Weights of a small transformer language model.
Size: 13 layers, width 64, MLP 128 SwiGLU, vocabulary 2048, 0.796M parameters.
Each number is 500 + 25 x the weight over its row's rms, rounded and kept within 0 to 999. Layers, rows and columns count from 0. Numbers have three digits each. The size before them is the row's rms in percent of the matrix's.

# layer 4 MLP down (transposed), 128x64, rms 0.225, rows 118-127, columns 0-63
102:498555482433537496513483514524511474498470469485503470485527517474534523518490553460475509480523519443513483506506497487482520500539479522523498490481484490512524445511513479522519471524517505
086:519525504485499491479499476488496515510486503456500460456493515539502553504448496508510508494547506491496554462531481454478511493493477498514555508480524539506478522537492511455501485481460506
108:507471508489514492531540505493499532507520536484526466503518495470467482576494484482497482473469491482516477483543478520487497478507508483484445539501488482501454512496523563500534474472494510
102:501516481486496498492481474507508531484511507479469436490488501494449439514474486499516490444513514495515479493526510479446543502467544475489518506502458525485550532506506525516521497511522522
092:469483416472554522494500503503502492489478453489461491500480491519505472532486508481510521518508496477515489527526479521496543504450497518509478522468512537499533467499465513503518464513539487
102:496521492472499472534515564475493524543483510489497478489507501482500505510491518507493524505472466525463501487467513584498509541544501488482511480475479528496489480493501519491544529477523448
093:518542523518513526491476516557525500504520503508494483507490488501519520491434474480488494488493495543512566498479518490520505523548486507540510566498519516483481474474457508496467499497467489
099:503444494519527516483498548507496493489505530497467535516454526481469501488501536483464448470465498483515508469492508480464540523496506488507552464481530479515481497502496536537515512488456501
090:459479513513484496551495494486504536538486558507503515493533505481497518491494490513518426523515510534525511524483514516493495464482504487511528491461483446482525513519493472520506513466555531
103:485455463545472477447541540477491480526512545487449504485544500516518500504478468511498512507529490584491502466502489493505503528492477526488468483469490503504518497494508488490518509494487484
# layer 4 MLP gate, 128x64, rms 0.393, rows 119-127, columns 0-63
097:464491485524490546476503509497470499498487499483503431508489496504480487507499497527475517513521501519481503506508505475459494475513496526483505516481514475469474573456461515508519553464462448
102:447523495497522490499558519497500526488502518497528494483547434452505460523527504506511504486537476513539502490519504538504491483522520542533482479524503510468504512496507496499521471490560521
107:502511512426477507547572469487491505506515493508484531457513500512493501480527500519473525490486527457518541501485506468499539505534462464518493494497526467499531515491518497515542507471505502
095:525510453473506492448528505515507505495511517485470501441485485529480506506498524529497527498496517446534503473473521444526490481473476487476455484503498465507522475524495462496523514461536526
105:530542475448507537503540509537491479477524485522531523526543476473510520532469520487474510489493505518534489495463497543469506518544464507494537502511465496488511510526495488445493485515526517
096:485519562513469476514470470490541499510521522511497497504479499501525496486484506468500497436493559485505474486484523456502500574489493502496501527505519514522514492507431504493477506493501458
086:489477527524499508498502509503515512461506471500491519516487522473483521463499530500427470487456525496495483509506533470488549457501509522512545521462527503467487504504479489493490488470441548
089:493502543504493493484486482462455502539511505476499535453462552456489533538467504512522513555517478489506501501517552511469477535504498487500509506509540483545492501502484476519516508519464505
102:492516531509482489532502522532553470497478477529509452499475498479479497496494493512540516466496433491485493504478523514494518534493560503496515493488504493542527454470501470507509523482553533
# layer 4 MLP up, 128x64, rms 0.355, rows 119-127, columns 0-63
085:499530475506465484495509508505482522475492512525499533464444475516487558510461499483495480486499504511548488512548482502493505531505535502521499526551546493535489497543521526500469535525539506
099:532527492452487517531466515528504480477521512549500497524530493463477528489481499518483518489503462462521478554547491523528501498457511492505511490498511488521504485545534545467466530520507520
102:478519466506479507494501531476521451479543491511543528464474478491493496466483492453511431496505522499492511494475511490461496503515459524497495509519497442501479509484478506529504561480534492
099:520493506525500464504547470540501503531533492490458494516482503521491517448516544461491473471504522518523555484506492500514504510541457534457515511489498505486494502516513444459489509491538498
100:475500499518529516506486481502467482525513476471549509496519444468521483484485445505505543473473526456482532536497532459457519507485470512474495497492507496517545531482520477523491475527502484
097:516492508494510525472483506489498498509463455480473462498514504461475543491511492507497534458500465503449488517523527476524487488481502514477501426486511507543497462511503474494542540475460483
099:520496538520514527499495458514492498476487479493436484531527521493497540491507528526495501512499524515526528515471494487539512459505538456487520492504527502470547530528530475499520464462450496
091:517487503465476507491484525519534449473551472472511484540491488461497474456495505504465485482505494480487519466524525465491529532474501481466534544539476530496551512516488486513493488515522484
098:506550515489507502484479496475502514550487469473505495491481500481508507541506504493497554497527491495488495481473488485481489489536467431480530507528517499431482492519511529568497495494538483